{"n_layer": 8, "n_head": 5, "rope_fraction": 0.25, "qk_norm": false, "tie_embeddings": true, "parallel_block": true, "init_std_up": 0.051, "init_std_down": 0.051, "decay_fraction": 1.0, "batch_tokens": 131072, "seq_len": 256, "train_tokens": 409600000}
Each number is 500 + 25 x the weight over its row's rms, rounded and kept within 0 to 999. Layers, rows and columns count from 0. Numbers have three digits each. The size before them is the row's rms in percent of the matrix's.

# down: layer 5 MLP down (transposed), 1280x320, rms 0.051, rows 356-535, columns 288-319
# up: layer 5 MLP up, 1280x320, rms 0.0509, rows 357-536, columns 288-319
down356 108:516489467482510502504483475521518539516499538470498479495538481516453497506485533531531426514511
up357 103:521510474470497547527457513475460488519461505498513520502498540528533488452465521514486554546487
down357 106:464528521473514553535546480505473511484492466470484522493511532481505470515517498509489500484475
up358 106:524519498508481498528512514472503512473484483482452507451518483514519502482479475483508469483512
down358 107:444553462495548499560461512537489499507561466529525530495498466514476537470506498470505474532504
up359 107:504509485516475557503505537498499526541535570516530492479496544519458524507510489510510490483479
down359 116:514446523539488449503485497496525558468480473491500537529511487434520543524527471505533492481520
up360 100:497455525527510459506487465515496471500507523490521520516496507538449511481515490508479498514538
down360 101:469497486496458461533456512524440505502454498529517474519500503536482501506521501509472488498493
up361 096:454553543542540485523486486532495512487538500493518485474505496483513492493507472499463514499477
down361 094:491517492469482545496517471474521468507490504495455547492549486517532471496523491544555485531529
up362 107:473506524504511513458493475513519573501541554523529529464477455500507495475511481508504482514513
down362 115:478473534514506492481433435510496500480492536492493521443461462469495490455506508527502472531470
up363 099:511476528488505479547520463444474525533541450524470493484493471551514528475535481523452523487503
down363 098:467485558467479536478509513501501479537495488477509508526528497493477434494503501563475482515519
up364 096:504499497481508452484491545503515533486522486504483465514522501564528519522524475519493482484499
down364 094:445509492554478516524480495486556464500481511564478497488516513473511561450490527475513484512508
up365 101:519509522499527473559525516527505539501499485520479459506505461483447518533499500447532466517532
down365 104:523483470478542504508518530507523446532505543491491499514482495515472523495483475480499512496483
up366 094:553514459518524537493504514543503551531524504478503485522499428459463519528491504498487522500471
down366 090:460446484449501488533483505503460488492451472518527490458500542486516448446508517470530481503522
up367 107:510480502541522524494485480471549530473524477516509479532523497522530490519443504423537494501487
down367 100:503511502460496541510491520473507484520471506533538556530497443486499467516537510461528512510514
up368 104:493500499492508523496452502466487513489521494510527508449461525460467500463510505514464515484536
down368 106:502501497492512495490505491537520522453520464510476481580512501445525502491516469487529456539456
up369 101:543518526460541495497471511481498519468503553503508480513470493527503509467513526484481488537493
down369 095:460505487489526491506472475549530463499514475489469526521505470559519521504439478528514488451456
up370 109:483523525479551490459488522480519503481474483521532461519476466447506488501506494527484505501506
down370 108:474540504520527496521491477516513514470484504484500521539486502507476481551548522449520514534464
up371 107:527514521519473487479507482497506487532467467502494509517465515491516532515512480507476502506521
down371 102:498527479477490525469516507459464531513511491498518494535469474556486505479542495518509477521483
up372 099:472514450471491505462471504505488493482536551491524461509532520486535530493489459451461508483448
down372 089:504507512492471495523522519485490507517494450502485488527474499495495598491494497472532518487537
up373 096:526498431510465525465510474476469448508519468503471514489490507516487552538479518524500478475504
down373 090:473554551472545482474486530475509535521529507508497494524521500506497480478486476452521484537481
up374 100:489481476492540503507530467462506487523537496491489488512512434534524493502518482509455488429528
down374 102:491470469508511512531514507474518501475537520436479525492476481505520527514548521502478540489489
up375 102:490479493508500502481481482511551488491492574501499455504517511519496512450495483522477444517499
down375 095:532496472475487553514462501513521490451520517477548485471506494545526507510500483484511492501509
up376 105:514476506515518486544540484505505551471488495474446489477494522523501541449458524492449493514504
down376 106:522520526502515490546506496490504489469471473472512473506543526500513524463528518490451476510465
up377 100:514508487488460526525476445459512533497516512492475507523494565509509526536514506540486493540537
down377 098:489506532510504487482506494453485503470473499520483488497527517521500528481517459461508497517477
up378 098:451532493485498507501472468464515457501487502491527488476517503455522514482497481523509497472502
down378 095:488473471511516535474534452512484542546506472527451516500522498537514494493503499461505506530449
up379 097:484487498513497509491513504485515480494519460538481480511489481504512492503495549520449507476444
down379 091:503502480480466534528525529522532530524508490527524500507500529492469532494479473514547488533512
up380 097:480519520516468512457536538496488494503499507510517501468529488518565502492444484522505475499515
down380 102:423538457492478501497523465477497475456575501504451463450448464492519472487485471513525513476516
up381 106:452495471513549498480483438485500492522537476552557538536490495533451499474495512529501530490528
down381 108:497516477458503560514530473506521479526515455483489481539509500487478500502495514502527528485523
up382 105:523525495482524510492524483453462520522491532518478491549509484480479467516491453501450512453482
down382 106:466509454523476510505489488484455487513484520481525512499497488488530483495473517510507529544519
up383 099:517464521511509493483506458476420542514473450512489486540503485486489497423472487512528536509538
down383 098:555508461490500500449525536554545506491471501484498529512513529556513503505533509501473450489490
up384 100:480536534521493502499538494518501504473489594518473455517528450509506466452534476507503499474492
down384 104:482447509553507515520525472509442497484474486496511505498545454495512506525519506569464550493474
up385 101:505535459469503526522508506493486500545493522508499506446481468506479515512509433494489483523497
down385 094:515450544496498471559506479496468507500547510506533470510503464441499525452484493475540548494521
up386 094:467470493466477553499500483502508509488483474486453454506530536502488539485532456445507472505480
down386 100:495508478457496475509515519532529512534511518479502544541526503487497512528502480521472471467539
up387 097:471461526532503522491481482523518509523534529458471512460493476481509503493501495510515533465459
down387 092:488510510515484455513487518482490485496476514539526511468480467479514517531508452475554530534529
up388 102:520506506515491518504492505471504519501494505471511527512466446531518524496545564526518479552507
down388 097:470486508494469472510444508527538509502462485507496517526543473518457496484484468495506502480502
up389 097:493515503506509539495511518488487467503474496519506534467515477539461499521518498474497468477480
down389 089:474498531489471458457470521497512487521505490471544511481506520465532526467470490523489475491526
up390 092:523480469504480503542467477514500512484479484522486463519532498501509542517514473504485515470484
down390 098:486502486500499516489529531516496476469526549511483491493492498513506493502487533517487544491490
up391 099:508486488504487541481516460523562517467507498486485494508475513533452463482506528475492500514488
down391 092:513510497501481498543470528528498511490480505472497504478487467516518513484465496510511474451527
up392 093:507511503446493522504476501506492509496494525527505473515515481517497481540557483470490509447466
down392 093:466456513572498509494511518495520511534493510490521568510454467509507506525442506538475487542553
up393 096:494459510483488497469498473503488493514475459537489496519527494489500496491512492457514490497470
down393 113:500543493503487503505505477503469546483527495522503533478524527512457531541504464512471456507528
up394 103:458462508519479514500521508512487537443471516447469499467482473509490496506556528531491485494497
down394 109:490540512486521483483489491440496464515483505505493486484476497515484482473522466483491498464477
up395 104:508484486464515523498528467486526478497517468540548442480512512481494500532527480501519517487480
down395 086:570481521476486514478454475503533527493500558494504528513495539525519532525491536501513522553488
up396 102:450530472484517489475521475500488493512445489528516495514493485513424516490510524528535483567516
down396 103:512498532511483536443445481511474502500455493479489536544501507493468479481525459493504505545500
up397 099:555469439517488462462459487485504503461471552546526476532529509470498512475500526490476514520492
down397 102:518517556479505502511477505515476479472490467510485518448512450509493498507501491534469477509490
up398 099:474542503492486474494475536543467508554487519502487477486465536448431498488546513476522504520509
down398 097:507479513517506484499489498492528492539525506480544517491487510498491526528524490490467549481483
up399 096:436501517522513516464467475521536546523480525515510511506510523516487499460472468502483489483449
down399 096:531494500492483479544467534467466458450512503453500477501507475513489508502542502479483529494556
up400 098:482488492500507486559516499479522499501530506513485506484478512504473495513510516543473514497485
down400 101:521530490477520500512508525497454472463565511514441492427530522492480495530418511484447499466531
up401 103:535485503503532492533517509526520535468515509505490495481516507509507462471474481517489485491528
down401 112:492454499499502509493515466523559526465480487483515492481509494465468524476495540548511518530497
up402 097:538490488494520506526491512512450548537509529517475431488528491493517547508480497507491479518471
down402 094:505479509502481478492509485469560483519456544488502496506513542515460523512484511500522533530486
up403 101:461526511501505513537478498451498524511541465501516466505529510494465532494490482490520501496535
down403 096:545464476452445513504529469468536489507425470453486485507496524482506544533498558468484499463514
up404 098:551511487505490485498488471496499492503527506493518472490484480488493510532517479569482493457492
down404 098:498493478501496503509509532479537438517514465467540537517560478482537534484452481476521499494501
up405 108:492462493545480493516467544506491523532486546507524487463500485512471496527553487482482495469475
down405 108:512488525526539509507537443519492533488506512530540436500481481514585485499484512456477508460522
up406 098:480513477473487488416523493540547520484511513491500470554493494512517512477512485480498519472480
down406 099:514505494501472523525496485552495504507503469518473504476502502515503512509473527483524474478470
up407 098:531472491506496506484510492514491526443504482493498454509489462561521532508480470523478508528503
down407 093:486531490464484479500498535530490516498501470504497533479509484472502492469509545503494484511553
up408 096:491494483478487539510461514528510510502523512520484505471486510481514493511475560467499466456537
down408 106:516521461514469533534493500476489484505500479488533487460498506525478507458506532510513483524539
up409 105:567499476544496503453485482482504492488502521509514524492518539527559506490450485484497528498509
down409 111:479529527517505497514518501493505463487519490532491499460515493479517483479451519489537477527480
up410 093:468499514465532536517534542507485509454490546547510457521499525495529465525454449522529494523527
down410 094:525498504487480462498507517458470489516512497512491524505513486514484475544478490484487478503443
up411 094:511443511509504521523513539523470477491453487524500495488509548508479522528510522476516443469504
down411 099:520492538487523492486520484493505464429528504481452517484517476528470481489535477513535513516480
up412 124:525507531497505500469519494513506502553480513514528549509515446496523473509481452503481463555539
down412 135:512528520499530496462545493494470486482508486501549510499504480483549487465506489531477510503539
up413 104:489478502488506504491478494508509487551517506511480523511515506506502533517473493540479494502493
down413 103:523511503472487505504496518521530438517495470509473471511567514523471501518490434485478500494508
up414 108:500505512511509470484505506470490534481517468503476481485555552495487504500513490506513500471528
down414 107:496526509466511491516499466499457496492499468487470519462508523491477495522457495508494453496520
up415 095:490484485447472558509510520462516527487488520486469518463506500473515521519527513518500485487485
down415 096:473531493543495488491478564485526475489508496451494522560487514508483521501502485505484506522526
up416 100:518514510503490487503494517475485497492515525481504551495509471502517460520472475499469519482541
down416 105:474527462486513448518538515504516484479512516476501475503496516443463513489547522484521477524476
up417 099:478506479558496535487500477457488517524484558487497519502530467467519535514478478482484480467511
down417 086:496496485484508474506489482537500500503475460441492484499513499511501475517477500477505516551483
up418 097:479527521511479510523519489456487520531530552498503468528485484465469480480540473492480480525467
down418 088:484469529496480498501535483508527489474480488464486447503537458547526510536484485487526489481509
up419 092:541527511471507488535500466477488479480487547523528489547473519483488468518495491481520488483490
down419 092:493499493524482493541473479509501532479524524536492514524516460489489489495555430501514488479470
up420 103:499466485495524452506512512530482521505524460507462494502483472508528500508484503492529486481506
down420 110:516513480464517482504485454481472512507506508466509485453519504498483500472504538461462502533539
up421 102:499523519492503525519517516483522508466527446487489499520486493484507586443513494501477507473511
down421 100:519524504494459493497491510516477463526511517465525483533490532486506543556445470538532493481491
up422 104:518461511528492493442499507493474535455476503511474507500497474535486459507497482475500487441487
down422 097:498482518456465467525492502520552540492546480476550489479519500504499496549542478486451543480555
up423 100:512481492485493467477512526506500505504524522525542464569490499525505463505543479521523490524496
down423 097:451495485502536505517492494483501488474500498545476504494492494472507512484485502506462487513481
up424 097:484469504500514526515493477524471495492485509539545480491519481476512507478497507520509472485555
down424 101:476529492496510475524543526547462492471506465506463488527486492510517518552496500507520495529453
up425 102:484548494483490451503500513500519483444565519529487496528489487469528497496494531453489526513563
down425 100:530525510487512492532500516506425532516508519492599491536471495464510495560451468502485542467478
up426 094:518501533477543512512477532516492467529498452493509484473532543543460520513495483495500497531465
down426 089:460530479463486529524510511485494501488476567502505507483508505476545504519460512479495531442520
up427 103:513521461488501460476512521520515475504440513499516479513525457484509501523526486476488499504488
down427 101:500574498532487520531475486501529525522517526537515497524519508522461500505486492508506542535527
up428 098:518542516501489478493483503511500447505497471515455502499525481517485470477554519488499493527522
down428 110:523535522519470490493501479503500482469469474483520486476454489510502470535483505485511505539500
up429 097:476486497474507542497525474459516474470464529518534501526498549495531537503486494526452514446486
down429 087:496508498479494495489512510508532480499538511507494520483495487506478479503496505472519523557475
up430 104:475485498496484488479503469519535478456476523496458499469576528479494498518525485516514508461495
down430 100:527515491505539461502510544466504488545478508515535506487497497508521509486526527497506515475502
up431 105:522480491503565467480506532505514507490464483475504492466517528517487508504485491521549488480507
down431 095:521502512515479504518480471532491456496535514519509493508498515489539494503479511502506520570489
up432 101:521504526507549513483499507492476538526534448503466469503499484529528449489489508496481487505537
down432 106:477478527524497417487504529516488490501543518504546517497567530469485533501530527482530555490481
up433 101:527516492513501488494480495529483473461536541506536481511532497490507524512486514484499480532516
down433 101:508484489541533487541520482456482497555462513471512505481464504524486497499519483511492498507481
up434 096:514458492483449552523531522489557464515507477508471486563522495518489509515520519476453464509475
down434 088:505510464476523465480504492486484497464518556437486499507491486494472511507481480504511509534471
up435 106:516471431509557485512504496495517517469508476541499496538467507501489572508528523499505528511514
down435 107:497553507469486502492509460465496492478501500478474450494521458544477498459451447493478480468462
up436 112:482516506492528480494495487488486495505468502474522458495445492430514492455509525465508485467487
down436 127:544515516459499505526506474459551512553474495514502490492515511447530503525477527527465514527503
up437 102:527462488498510519490493505473475490495469470480488498502501472550465484495505526558492477523488
down437 096:483530501501503519498525517528476529477497433472452493497501524468472473520485488456518515476508
up438 103:518450547415497474489486533466553511503491513526455489470504499461502501505437499475516502486520
down438 101:470462472532501535477543479468518473509502510534513481490535496510481472517513528463500463479479
up439 094:515483510524492547492478500544502509506501479485483487489490509459502492468529484496528527500480
down439 091:483503536487491465470499476508530485509510479487511537488481482456530492531499494482519501470493
up440 104:489454526498529487502515497537522472482510521514471500513517443510475465503456479534467479496532
down440 104:478522477472510508531513502510531459510460493521475486548521458524533500504546514515539525538518
up441 108:526489466493498495516487437511511506525499508502501495515480530476474496487515467514496506467533
down441 114:546478521548508501518501470562516474476537467489526500505493510461498490502469465514493529495461
up442 101:465482507488530477497503512479457526512506523512551499500571507499511474514483479475529490491484
down442 095:512461514500490483476498539496494494506476519521475504515518483491523505451485503509539526464516
up443 103:528501524479474511480498476512500492513478491525473515495476502531504504504504531502511485493523
down443 099:444513462472529503506533527530495468519475523474489519508507464526507543472481502545487529468503
up444 106:462507481490501502530508488508530510500492472515489518529537489449483503518558489471488490493530
down444 107:498514458505499517508517454504478465508503468480462509497494473534491519483499500507496488427441
up445 101:551490480486492518497477493500491521462449494531531521491472518520513501471524532504479543482506
down445 107:502522431521494505526512468518504525517481514553505469516541457498511512501522520502496504542492
up446 101:517508521520501474488529520514502503474485524533523503494453486460533507529496488480456458524452
down446 107:457495492541472494498523456480504512456510465521471491498528454500496474483524485498547512503481
up447 098:519444511472475528470526484482509503507524508475492490514506487475505519503428486489519496510511
down447 098:480498467526481503523500492506509502458528519491484486486488502494490465506520515485472483543495
up448 100:491489493506404494523493544515499538486528539530534521475533492491490452529521466489496557491510
down448 099:443508487461455488517506489500510512516525502485508456489520496486496564487513510502542495498497
up449 097:495513530479431517487502500475481518525541512512567474514517502463506509520475508451510467520511
down449 088:526519526498513494511507523479493513510466530508467513494518506525472513527496460473502494507502
up450 092:510523524539495463505516488499477531486493484525498478527480516473522496511538498481540489526442
down450 099:458508560517496449457444481505457524456495528482507533433478496509477467504476531511488485511510
up451 087:496474485480447511502464490485511472504541536521495521511453500544465490492515470506440511538502
down451 091:486512504500555471493543516477467546508472455495485500478530516496545499511478509501534484493508
up452 095:513552479492512503514507485541527487546491450541455515461474518523491486490514523512479539507490
down452 096:487477466481520464449479511511550478500495541483503516481476495492499539487513447521501491500554
up453 100:540526506555491492522480516514487535486533512514495494494539510505512544523503476490498454532550
down453 100:498464504509526485508491496496516449496525500484507477488507516517473509471498534495487500500455
up454 105:513510540498539484466527481483499540507495470537498521509480508559503513465505554495500478512507
down454 102:503532520461496488546522523464461474510506491502491482508437480501493493544495471508517508513517
up455 100:513522534489546453481517521483563464530492517491484530481492493514528473470470498493472520486519
down455 101:455488533514502537514508519495548457492527509509499514465521454486457491505496514513530473471446
up456 097:513459530479482491494509496461481482465539587509517501466483570483524483521517477467526501503467
down456 097:479556469464526478510474490508530503480565512487463498503498495536485462504503464487494513492514
up457 097:530471503482523477441515546540533493490521526483519484567525492478515512510536519501554490488507
down457 094:537529477534528507515478484489517483526523473519538501483471527509481510488521456483470460502500
up458 096:495490505530507521526464432525500494501542481461459500462516558515504515502510491500519526504512
down458 088:492514491476496515478517530479502534501501527522537462498483535485523487532522523546477459471521
up459 099:456483499481484483519501552466494516467475480503510498554504521511487486516492469520510503522492
down459 103:520458601511479508482533485459497460442491535505496510481513470478486483473471499464516491530486
up460 092:528514486533442521521479514506452521528493514523529504503510512544545484514508497474474490543533
down460 089:491466480493556500528523466497535507517510511464498463501464523529501498544481494514510499491475
up461 096:493502497468501480494500492492459527528523505512500470497515477504478517497461489524545522503494
down461 093:477497468503449484500503511516501501455502537502487490492519502468504539482531498477509503538455
up462 097:513471455508523514504549482504485513498512517503499490512508485469490500497525495493441501502507
down462 090:535512494461505482493459489474466478484500508519479492489499490557471506476446532513497486482522
up463 104:483484478489528482459531536501506490449487468492478526462507495508537506533527491533515471515497
down463 100:481491559508482482521487467476513461555490486458527534444503485536480471506506511480493502446533
up464 100:485509494548495484472506516491551476445466499525555492472488529547483513502475502542480551518544
down464 096:455482511513506500535479479537515481479492515476475496487508484551500484498489472509504484505479
up465 096:531464507534528532509494480496538499572500519490483481489531523498525511533498508506480489523458
down465 090:465554499498501521500532513488490484488519549513513524517472500540502478515453492499526529507487
up466 087:521555522458479523465488511478517522487480526472509512494498438500502487483474536475472486508508
down466 092:450487475538504490476513506521541437511506494509475490521524523560509527471477494483509510518498
up467 105:489516525498493510499505473512489475492477510495518558476457463488539537467458567486501497500485
down467 099:573469463511507512529538440490502542486506464470537503502487523483531475533459558450554482469480
up468 110:462519530475514466549542521503519485476481543504525524529506514499553487475516508496464467484464
down468 108:505518527496484481518474481505482445480458520521518530467511476510490497491493505482490568439500
up469 104:497513514493491489511524571425483509510497539483474478465492481506469482491540480473491479495535
down469 097:479481466504488476501456486520480480449496481514538510505505528462471507483500490544532505453490
up470 095:507488498494484509496486511498496491515512484483500495479531508499477512499474508474520520502483
down470 085:538526507495496481464494510494500466518515488542508489530473447533501560533500496471500498461503
up471 099:486497536494533520465531515468502522473512502491461512510448492440518499503506507507466506525490
down471 107:536487499445498483489497488468530486566520451530458511482491571496513495467490495495486543485503
up472 106:509516467520472469475466478502492473469508516520494509512503510454515490530468464488499486520543
down472 110:492572459497476497504518531458523494495476516500519499499476547466505518493504473471490524478536
up473 105:502486520544500485476505535480465459523497541508496498490489517481534541513477523495484492490467
down473 094:519473474490496548503471509484481495441507521479531511525452467492497503489470448494534469527469
up474 112:481503525508484520482513545485486483495495503478509465508500510488488502530523507511476507515499
down474 106:523499556528488493505531521474502545495498471500533517529500461531557487489503511485478486472456
up475 103:509487490491481497479484484507485503508501472519478534506454511463516508511465547503445506535478
down475 099:466495460528495453516456492509519485476502479493480450496459492496492460476504499532512520538492
up476 107:507516474482491471511481496519512538515533492477515496487484501519472537483530492515481508537518
down476 103:476523504512510526476544507505462498502498499515470483490512498458506486497471474479492510524474
up477 100:475493490454483548518502498486479475515495469524500510538447457482519485504490508512506479511501
down477 100:513447547506498492477502503591525484536541506518444528496498540529501517529523503500534454510515
up478 105:504524534477500506516471460508524493521521475503490498476488551509468522518450487500465461538549
down478 112:521484506501525491492485512462496464510481525520507433501473492477545517494490518481512494476507
up479 092:522527546509494491473502469526532486536504579483512521517505505452514504528481512435500481483483
down479 096:520500492509493517501476480464513496493489461511492465501540531535531495483471504515469535489473
up480 108:522506557502522530499512481479479502480500517514506495503519492489520474463516461519482541504513
down480 103:457540510508473488484502508514516517526507483502522434526515490457498460486497509502482479452523
up481 102:456529467496442473506460521476492509505524518498488489499494547468510510578488505517477533524499
down481 105:532511515510475527508481472507533518482446464479508483495500501473471509460541495484508505517504
up482 099:478520539493491502490490494527500467546463503528500523489480489484481464509512482474519502490503
down482 096:471485433496503497512487493509475516533470482491529522493532468503531537544496471536528534526450
up483 097:486479508481469498479497526520541502502463533511513494498467463469505558496537527479495494508512
down483 093:489478499487488455500500498526489492501512465514460523513458546458481484531487485522508546548529
up484 104:487526485515445491471558495479484528526515506503535510509528444539504496440536502501476448496515
down484 106:527513502486465531525497519522513517438495500506458488490458490491462503508500516523507474528524
up485 095:496499527529472502490513449508485516486476523490519459468532497492540510457502512479488515498496
down485 089:510452498502511492503474511544466479473459479508510531471455470508476498511531453517486546484516
up486 099:504482427513506507489497504527493482516494536485527488505500473504474525513517527507515470490519
down486 095:502495514523500519532472485492484500490539499486482506474514499558475519532519499515503483482511
up487 098:508522502537500513493478542508480501534443466543522485471478488443492514549492531513502497504464
down487 094:491484513488531517503520494459497536476525530524488513526524539486465535524473489444491518528501
up488 108:507500490498497481517482515487464495480484512505501529502452497514472471510525527512487515490514
down488 113:491518470512497465487510495456459519493486467480528506474519482479478508553513517474463459509532
up489 101:476501485483487467499486510496504496500501507499481534507521508482501476427513495535492539513485
down489 111:531509515475471505507487503483473500520530523517513514478541515524505553513491523514480513503506
up490 103:468476525499463509501502495541491524466509491538559470513498510477501488490477481525520503521518
down490 101:477504523479519461495483513494477523470507500507484514452482481500514517486533509483499494470485
up491 091:504510509503512504517501470498501523457487496489438482511515504477458496464479485534513531457477
down491 090:505510469493444464487466504496535524496505533466513491474490481523509503519496511491494513536497
up492 132:533486500495547482487476454525525508506462493512482497523505461503515488508482462489511511478520
down492 152:518530503476550526487497497490504503480476494502508496487524506516503478474504480501509486455516
up493 101:504565497459522503496516466531518510500477502535515502516518521484466486484482481480467447515478
down493 102:527509465494482484529480522500527483481479463494502502543511491481494526533501491475561543471490
up494 099:487511519492514499472500505508467470541509472506498464521491536467492471543519475472530508464468
down494 111:520494530512503492476439521514462517506485509477501487475522448475513470528530530445472492469518
up495 101:509529498487485513511467460492505527498460554500516513488469488523451459504556483498512579487500
down495 100:462483492510482518491504516535513494481528515524490497494465505488529497477481534529509530461461
up496 102:527473515519484498499497536466538480530480501493553481524463490511480500495506534507512460527484
down496 099:493533562496482508496519502461498551460484492456529490526516513520495498500546521506489529473492
up497 099:487518467535478483507488489452500513526454480517501478503508510487491458547507471502467508455499
down497 092:520472484509485477502493494520505495490545527472508478528541523530455522487448478472533523514483
up498 100:469514519487488543480539507498490503506510483546509515494486476458487507479481465465471488511519
down498 099:488490467520525499539479532539495534533510492519472546512470447493516497503494434485496484488487
up499 099:480501514489504491495471512493478505477494524488478491437531516515484481513501514516488513542516
down499 104:556482508506498533515511485506506509477520514483495526464505465506518453495524520483441539505491
up500 101:500466499500482492486520495460505512528481497506507478504454461493498527542446506470518471499465
down500 090:490481437517530531501491510532501486495523572480511510491540463484495515479519511525496522487481
up501 100:506562467478513480502477545551471482482462505505508487511534468518488485490447476478509544513513
down501 104:434507516486460544491472542463517533556510477500503491505524450476510456516511521470505517531468
up502 090:513539496464463505478479501494468497523506531453504518504492495474477451501530454486481505496509
down502 094:504456502504540498524512497484495500525465436539469503522510502495502489498498508506506503515496
up503 101:443458516526504512510524515540541474500493471483491458533507511514520545527464491506480534505488
down503 093:566525483484483477479492489482492570458480498432511544468503482510473488513503482494527481464492
up504 105:485491542502515508474550479538517555492491538535477512482516490492529479501491527533520508487495
down504 101:514505518487454469507470510460492514524487489518516531493491490533494491489563499530521495513483
up505 099:487506475465453499513464532476483465501491473519533496513497456520540512490499538482498485491501
down505 101:470524529504534490486479526487528510439523449519479477510488550482518537511508482464537550490500
up506 099:490521483497486498517514495510478519513523496509502514549522461518521500523490530513523486548486
down506 090:501519510461521459504513497482467516445496507471499501503528479483496468494461499512476481492502
up507 090:485509490482502527507516452494523545518494511513511508554520477542529518479485490496510502512526
down507 091:490483527552502491475467515518477490531519491512496471453498487483527463523542545522515481493474
up508 097:540486511471494438537508544529545523477505515504519562481483505468510551476511530484525526498498
down508 095:534476491485509490492494480514522539521547534505461490499519520502542495518478486472498557436506
up509 101:511545480470527501472490510455535503559517454469533536499532515479515498527507463486448458494483
down509 089:516459504479488487508480520513512510510508520508434514538505472505542506487507489479522495485482
up510 095:517490509509466502491493501495488505492500485513492477503493475496493495493484506467548491513529
down510 102:496469453538494484495436509502508505492513475527504504527523494523498539499488458492507512492503
up511 093:481510471533490505460490513496534533460469560473507503459515465442473526470460480441489479507479
down511 091:520526500493522495516461511516552531514529536506536486530469448500529542501507504484522471496475
up512 100:510528479462543469501477474452528503499466529527509472500555549512512528551512551497481515551519
down512 096:465473499487493508454493494533467459502505502459521463481444459470514533462521456544521487477517
up513 099:526536506468498486475533495492473468509484460479502494487490523492525505501524519526493511528503
down513 092:539478463536522515518498516526497468529515524497509499506500437566489527488518464481514484522465
up514 094:484481527474454525490457515525487506463501474477479507511469500490500479467490459501469479484509
down514 094:472459504533499494485513510490518466531481524514498493503501497529505508521554503551543499464496
up515 099:481499463478465546489540468499488506512521495491488528455507512458504478473499504502461517474496
down515 098:503517513501522459479460520536519510477507500498478493517491556516520503426491491487472503512502
up516 096:515508493530484511519507475545468534465500515509491501489484491496534491491474484532509472566488
down516 100:493476540520479460543474474497473505501498516523531530504518511524473476488473517510468482504519
up517 099:478488472518501511502462477518491458537517481502494489463456435546490529481470499485539461472472
down517 093:500464536483472504484510487516537535515476546523527515516507506522516528514503503466446502525492
up518 099:550508541463510472510479510508498504521505480529496492497525531493474459474498483554523530538447
down518 104:470471472511490512488471511545508541496455510497522499458479499497515493485524515549479487475509
up519 098:507475476531486466520492521473503510524466543484500509535464450461512520523487493514485462491461
down519 094:486480533469480504538486475501448464513509494513499482459492475513473494486490516451476495501487
up520 103:497524516447521544527497544492495523517525492512522497510493491473545549481499507515494508537508
down520 107:501516494466511478506506462464536513498532479548501483518459449494506513547460518474544498504460
up521 100:487481493488499513510474507512536535509517500456503478529506505477511467511495448521535483506516
down521 103:483508530463474488511532527492478498481523492464542551469511517468518494507501468514456485503531
up522 097:493505515466504531514530474533456532510517491506547489515505522468508485543512463536458536556536
down522 103:527480531472508526508530518459488520510523503491520466507474497498550484524548503507503541529489
up523 096:495513533508525505524522486466509523532456546508463502517528469484531468498464509506479519520491
down523 102:475489479501485470514512519477506519507525484517526507482497483483505533482493490474551496476517
up524 121:506465426492475527506515479537480500478508518516523474528526489478476514468495467473487508469483
down524 133:504498499491475473511526533483503509495523475518503457525525533493492481488503522504492485492491
up525 102:514488462524455470476496568468481467507491512486461529498477497494497493481495508477515492500517
down525 104:506497521519519533512487463520518480524471485499471513535481445524491510493482481502522479547494
up526 098:524486515545505526504489471509427515527480478503468480502500496440487499453514465511503469477454
down526 112:478500519523502502500516508539530477533491469482526533515495509535492483548461518519472556516528
up527 106:511522494475502488497517510536531481427522538519531455494488474500485498489486532482479506476488
down527 105:471496509483501491478492545518485498492494499488506496526501494456500480497525515498521505443463
up528 106:466478467462507505459451513499501537497473515542530472497481481484507494517479552510536504507497
down528 114:492477496463511489508458512536491475490479512491504484529534495464481540525506458494477508505468
up529 091:505513487475508516513525548483479460506503473506508514526507508476461512510477521508449470524479
down529 088:462486452514579465487508492475522564527485501504486485510504458498538516514504518497498514500533
up530 096:541498531493485493468511482540505510480481478481446455515508492478483490505485503480496495516504
down530 100:475491498511481509518494517517530487518512477509545528504544496498488480502494558515500504524514
up531 097:479524531513507539500509465521480524499528479451474513530540505503505546511496511457487447510463
down531 100:465531513527490518517488569476525531462512471517528488505522526481519512466503519465465457455516
up532 104:468524482455517527538544502481501549538516521529491501539489501498466491525501503507483479479491
down532 103:503511500516501526493539453556506497471476466496467476484502464517520499507509490473519497514536
up533 097:491483469537518534517472491520480552505456573504491513537504484494479489531493507507475470543495
down533 109:460500473481534499508502466550513483489526499533529494485456490518490509487515480483532487520486
up534 102:485523458495501494493485516524493516549546529546488511499480477500526509444523527531487454516513
down534 105:523511494511488555487537480527465496498517515521445437501475498525491520478536508508501484515511
up535 108:441515481485536495461512511492485483471543514533483520500546518497495494468511533514518506494537
down535 093:497521475475486480458490550506495485463492515526516479510492489529541517504520452552517488486516
up536 098:449531520513498483534529538518510525512480469476549526500521527518517485520478521508471506505527